Each number is 50 + 10 x the weight over its row's rms, rounded and kept within 0 to 99. Layers, rows and columns count from 0. The size before them is the row's rms in percent of the matrix's.

# down: layer 5 MLP down (transposed), 512x128, rms 0.041, rows 376-388, columns 0-127
# up: layer 5 MLP up, 512x128, rms 0.105, rows 377-388, columns 0-127
down376 097:57 51 56 58 39 55 52 43 45 52 72 48 61 76 47 48 47 39 56 52 54 54 55 48 51 52 40 51 60 36 42 35 45 43 33 60 59 52 57 45 55 44 54 48 50 47 49 56 47 60 63 52 58 44 73 40 61 62 41 48 35 43 45 72 39 49 58 37 54 44 23 61 44 52 52 41 33 49 54 40 55 41 65 84 66 56 50 40 48 53 60 53 59 52 38 52 47 32 38 48 52 52 52 39 41 70 52 38 55 47 67 50 25 49 62 39 25 49 60 43 43 50 52 56 45 55 53 47
up377 101:40 39 52 46 44 48 41 56 63 51 43 31 53 36 67 48 55 54 43 42 58 54 62 50 52 54 45 57 41 70 61 27 46 47 28 63 38 63 66 51 59 48 47 56 59 64 49 60 58 50 34 46 60 45 58 46 48 35 45 57 55 35 39 38 53 39 45 61 41 65 56 40 55 64 57 52 68 45 50 58 67 56 63 39 53 46 57 47 44 51 57 52 45 25 66 35 49 50 56 29 58 43 62 47 60 56 29 62 40 59 32 60 53 44 44 60 32 52 41 43 42 54 37 58 61 51 43 44
down377 101:60 45 48 30 49 52 44 51 43 37 47 55 41 54 57 57 54 53 56 61 41 53 58 41 67 60 49 61 52 49 53 44 41 39 76 60 70 35 51 60 39 67 46 61 56 62 40 40 47 35 34 64 53 54 44 51 48 51 34 56 34 43 46 38 36 56 71 47 64 58 54 57 48 44 47 40 33 59 44 36 52 60 51 53 56 57 54 48 51 49 16 80 64 50 52 35 34 54 45 57 54 43 35 67 51 54 36 42 62 54 48 55 49 47 40 42 50 52 51 42 53 44 56 40 55 60 64 40
up378 098:66 25 33 45 38 45 41 45 52 43 46 49 42 58 64 53 44 34 59 57 57 51 40 51 25 68 70 40 38 47 56 44 48 50 49 44 31 44 48 40 43 54 42 48 47 53 50 48 49 54 53 42 70 31 39 46 59 40 39 30 59 50 36 55 54 50 44 45 51 47 54 74 42 58 54 43 53 61 56 61 38 41 44 38 67 63 44 49 35 47 52 57 40 40 49 65 50 51 32 44 64 67 42 66 59 60 64 59 39 52 56 59 49 49 52 37 57 59 55 52 64 34 47 48 49 66 66 52
down378 102:68 37 37 49 44 64 36 47 49 48 73 64 58 50 54 45 44 52 54 56 56 51 65 47 67 32 39 35 44 26 48 46 52 51 47 58 41 43 58 40 57 45 44 27 42 35 55 56 48 39 46 47 42 34 63 47 62 57 38 65 78 50 57 50 58 54 59 44 46 44 54 49 43 58 68 52 39 65 45 54 53 36 56 39 53 50 50 45 45 53 69 47 47 47 53 69 50 44 53 54 76 41 57 42 59 57 41 38 50 72 48 61 51 42 67 36 43 44 58 50 45 41 35 53 49 48 34 56
up379 100:47 59 62 49 59 55 58 51 42 50 58 67 60 44 37 42 64 49 39 45 48 50 56 45 66 37 54 57 62 41 59 50 47 43 43 54 36 61 49 38 79 58 33 46 62 48 46 70 57 58 59 56 46 31 26 48 55 42 67 72 37 49 55 31 62 32 62 35 52 41 53 42 36 47 51 54 61 57 44 63 70 39 47 44 48 44 44 51 42 41 43 59 38 64 53 47 61 45 53 48 66 67 45 45 49 54 49 49 41 30 59 53 46 51 45 56 55 61 46 30 55 60 38 52 36 44 54 45
down379 105:57 67 26 73 37 36 44 40 61 42 61 58 55 45 41 52 46 64 38 46 46 43 42 49 68 54 50 41 51 56 69 40 62 57 62 61 44 46 45 52 68 43 37 44 63 50 32 56 32 66 40 64 46 49 69 52 45 40 68 53 60 42 45 43 52 50 39 57 67 62 50 48 49 49 47 55 51 59 42 47 74 49 34 51 59 52 59 52 48 43 57 44 43 47 47 52 49 68 39 46 54 55 50 44 55 33 47 53 35 24 56 67 40 59 33 59 39 40 51 50 52 53 49 52 61 35 39 44
up380 088:43 51 53 59 51 47 42 44 54 45 44 49 52 57 43 48 42 53 49 57 40 57 62 42 42 25 44 55 68 60 39 69 33 48 51 39 45 35 52 41 45 53 45 44 56 48 53 64 42 33 22 45 43 48 77 45 62 47 62 50 57 34 43 33 47 46 56 53 64 46 49 58 42 63 60 47 45 53 47 49 64 38 41 49 49 54 67 52 65 37 48 39 72 30 59 55 38 60 75 56 48 56 64 57 62 47 45 60 37 50 68 45 55 79 49 35 52 55 43 57 54 49 46 56 50 55 51 56
down380 100:52 47 45 43 52 60 48 68 58 68 44 49 35 53 47 50 54 47 54 55 46 36 44 46 60 57 24 51 52 57 56 32 43 71 37 69 29 43 41 56 42 43 47 51 60 52 32 51 51 48 42 45 49 38 47 42 52 66 48 58 53 73 38 58 54 51 38 56 40 55 52 42 40 46 53 58 57 63 45 43 42 61 44 55 31 48 60 62 63 43 54 39 46 42 51 50 56 44 43 32 44 26 55 51 52 50 50 57 57 42 47 42 70 37 59 56 71 52 56 58 67 45 62 43 35 78 63 42
up381 096:57 61 50 46 54 42 51 44 74 45 31 57 60 50 48 42 55 45 43 55 49 46 40 61 47 54 26 35 77 50 51 62 63 47 41 56 55 56 61 38 58 69 36 47 39 46 40 44 60 47 35 52 57 48 40 70 56 44 48 35 60 54 52 33 47 50 53 40 64 41 59 54 69 59 51 40 28 56 50 57 56 49 44 45 45 57 56 37 43 45 67 39 46 56 54 59 54 49 58 42 70 37 51 59 54 58 36 41 46 75 48 46 51 51 46 58 41 68 70 52 62 38 42 54 58 39 60 64
down381 098:41 36 49 62 43 64 47 47 49 51 58 31 64 54 48 57 52 49 36 48 52 38 45 56 47 44 46 49 46 68 52 50 58 45 24 66 51 47 67 35 48 51 51 62 44 41 61 73 32 48 60 63 53 57 26 47 52 39 55 56 54 35 49 47 49 37 66 29 62 64 51 38 49 54 34 54 60 41 61 51 46 68 46 43 39 57 47 70 66 69 28 51 55 54 39 65 56 58 39 50 38 57 44 46 59 56 60 45 51 47 50 63 59 46 56 63 44 36 46 48 53 38 54 40 61 41 36 46
up382 095:55 30 47 57 57 59 52 65 59 48 58 54 54 38 46 43 50 40 47 51 50 51 77 58 50 46 51 49 41 66 76 56 52 57 60 41 44 54 32 50 29 42 56 53 54 34 50 55 55 60 43 38 48 37 46 59 59 53 47 61 16 73 58 40 44 44 40 42 57 52 42 54 59 53 45 56 59 39 55 47 48 49 53 44 46 56 46 59 55 71 49 47 66 42 41 39 39 28 51 43 56 41 47 43 52 50 52 53 40 37 23 46 60 57 62 67 62 40 55 59 58 40 34 65 48 43 53 43
down382 093:67 45 41 63 64 58 32 62 70 55 52 50 53 38 47 35 28 46 50 59 46 42 59 47 62 37 55 25 39 67 60 42 45 53 51 49 55 60 49 59 73 48 71 44 45 52 35 60 33 46 43 50 57 57 48 52 44 52 43 47 55 51 44 70 55 46 31 56 41 64 50 47 41 40 46 56 37 40 52 61 38 59 65 63 45 56 41 55 43 54 55 33 36 50 59 46 49 60 31 58 43 42 45 65 67 56 63 46 60 54 52 44 50 48 46 46 49 43 50 45 55 59 61 47 60 51 44 21
up383 099:46 46 46 52 46 39 44 59 37 68 48 79 63 52 57 55 64 57 44 56 48 42 50 44 39 40 78 28 54 49 58 43 47 41 54 44 39 42 62 64 60 47 39 41 54 50 55 54 54 48 56 29 42 59 55 41 46 50 55 37 54 60 44 25 60 43 60 48 36 38 38 50 51 36 47 45 42 23 41 51 47 60 67 31 48 58 68 55 48 53 48 60 51 53 57 63 60 55 48 52 60 64 66 31 58 45 30 54 47 45 48 34 59 66 43 44 54 38 41 46 45 48 57 59 44 49 50 49
down383 094:64 46 63 44 53 50 40 58 48 58 62 59 58 45 32 42 48 59 33 47 38 60 63 61 50 58 54 49 66 55 55 40 32 55 38 82 33 42 62 32 47 54 63 36 57 38 46 48 37 67 49 48 61 62 32 39 52 43 50 57 53 51 41 40 53 48 47 57 54 65 35 57 44 33 51 52 35 50 63 45 49 47 51 54 34 55 48 66 53 54 50 54 53 58 50 60 58 54 41 72 36 52 45 46 55 56 65 43 63 56 39 58 30 47 44 27 45 49 61 56 60 45 48 45 50 59 31 37
up384 102:62 46 53 33 52 56 58 26 50 60 41 41 68 55 47 35 55 50 31 59 47 38 47 51 49 48 42 57 51 58 40 51 63 61 45 41 46 61 42 67 52 65 49 51 50 48 62 54 41 47 41 62 43 45 48 40 45 56 51 33 49 36 41 35 56 34 45 53 60 46 41 62 32 70 67 36 38 43 41 52 40 50 38 62 46 45 45 26 50 51 47 57 44 53 64 51 56 40 38 40 53 44 52 34 55 43 50 79 37 41 55 57 34 54 35 58 73 60 45 51 65 43 59 59 57 65 49 56
down384 104:57 44 53 58 38 37 60 45 36 48 49 50 47 56 53 41 50 41 24 44 40 57 48 40 45 47 61 59 51 36 59 57 57 50 51 58 45 44 52 53 54 45 33 62 44 35 30 56 50 49 49 34 49 56 58 49 51 33 47 62 54 67 60 54 61 48 53 53 60 47 30 40 59 44 64 53 60 38 54 61 46 49 33 56 54 59 50 40 53 62 44 49 49 43 78 51 44 48 44 33 66 49 50 36 38 16 62 54 65 55 54 50 46 53 50 57 39 32 67 52 60 54 43 56 52 68 73 66
up385 094:58 49 52 45 45 42 53 54 46 28 38 50 36 58 44 46 61 31 67 46 68 57 52 45 39 42 36 43 55 35 61 36 55 57 51 39 61 47 39 55 65 53 40 53 60 62 27 47 49 43 57 50 54 62 53 47 50 41 29 49 57 52 68 46 46 45 44 54 67 66 38 73 43 51 57 50 53 49 40 53 51 58 60 60 45 52 49 52 68 68 60 51 49 45 67 43 43 71 49 72 54 71 53 46 55 42 39 36 50 49 59 67 49 55 48 37 59 59 51 36 58 35 53 31 48 66 49 45
down385 094:30 49 45 32 70 68 60 43 38 75 46 45 67 41 65 43 50 39 40 56 48 52 45 43 50 49 40 58 44 60 53 64 43 60 53 64 38 38 47 37 48 47 46 49 58 54 57 68 45 70 59 45 41 59 46 55 51 61 37 42 46 54 28 26 66 38 58 36 53 59 35 37 56 52 45 42 38 36 70 61 59 49 51 46 42 58 58 54 63 45 51 33 49 47 59 54 44 48 59 52 70 53 60 53 46 44 52 52 39 48 55 61 64 49 60 52 34 62 35 52 35 44 49 46 60 45 44 51
up386 098:49 48 57 58 69 52 34 48 55 62 53 70 28 46 41 35 51 33 62 57 42 54 39 54 60 56 43 64 28 49 40 37 63 49 46 74 51 39 53 61 48 46 57 42 70 57 62 51 46 65 52 55 32 67 61 54 52 46 44 40 31 62 44 51 33 48 49 48 57 59 41 38 53 43 47 44 50 60 54 45 48 52 47 27 41 56 48 54 60 50 43 43 43 41 28 60 48 55 38 43 48 60 55 52 53 56 60 42 45 49 52 50 57 47 55 52 35 70 57 63 69 59 51 48 32 55 69 40
down386 101:69 42 53 52 45 53 61 47 61 56 48 57 52 72 57 53 64 70 61 54 39 47 59 50 50 37 47 64 58 54 48 50 42 62 49 41 50 57 62 29 40 64 60 32 31 44 60 74 45 43 41 43 66 70 45 45 46 50 49 48 28 40 49 69 40 38 54 50 36 56 41 38 59 37 49 42 43 57 54 49 37 64 47 40 39 51 56 69 59 45 39 49 59 44 42 39 53 67 46 50 58 45 55 50 52 65 50 39 36 48 29 46 57 49 49 48 46 28 43 63 38 53 62 58 53 55 49 39
up387 098:40 55 47 43 41 45 49 49 82 41 59 53 42 34 46 48 46 48 60 55 44 37 44 51 46 61 47 68 61 40 60 36 57 74 39 36 60 54 47 26 29 60 66 53 49 48 56 48 68 38 54 44 35 45 40 62 55 52 57 56 49 65 63 43 39 50 60 48 36 67 57 58 52 45 44 56 55 50 48 39 64 52 46 34 59 38 48 58 51 48 56 51 23 50 38 51 44 53 63 64 45 42 57 63 46 48 60 43 52 45 48 48 52 46 39 44 59 36 42 42 61 33 57 59 62 59 71 44
down387 097:48 48 52 58 63 33 48 53 52 50 41 44 62 57 49 53 51 62 32 53 25 49 57 50 51 35 47 54 52 50 53 52 50 59 71 48 50 62 48 59 59 44 50 51 63 54 40 45 27 39 52 31 51 48 51 44 39 48 63 73 42 34 39 65 62 32 50 63 49 39 43 63 54 40 38 24 31 48 76 53 38 49 42 47 51 55 48 61 45 52 58 56 67 35 60 53 34 41 53 57 60 41 71 54 61 48 50 51 58 38 39 59 38 47 43 46 50 37 56 50 61 67 48 52 45 60 57 65
up388 103:41 44 52 59 51 34 47 49 58 51 47 40 47 42 47 40 48 53 66 55 61 42 42 51 29 59 62 75 53 53 47 49 53 56 53 47 38 48 42 49 30 50 48 72 49 51 71 47 55 49 61 56 47 41 50 44 38 51 79 53 34 56 30 49 54 51 60 41 46 34 54 58 49 68 64 39 41 59 50 62 56 37 43 57 48 61 58 44 44 71 31 50 61 29 44 41 42 60 55 45 40 47 57 56 60 62 43 60 41 66 53 38 41 28 50 40 49 56 51 49 49 45 42 59 51 32 28 59
down388 095:56 62 45 47 58 58 60 57 52 47 57 50 34 55 59 41 35 59 43 45 38 47 52 52 60 38 54 66 48 57 56 54 39 49 62 27 53 53 35 51 39 46 52 42 54 60 21 42 49 50 43 63 50 39 37 49 50 66 41 57 51 56 57 30 53 35 46 53 57 56 61 39 77 45 58 57 51 57 52 39 26 38 47 68 54 56 44 64 41 54 73 44 59 71 51 50 56 36 65 41 41 34 57 57 62 58 43 50 49 40 48 68 42 39 49 52 53 58 58 43 33 50 54 50 34 44 60 43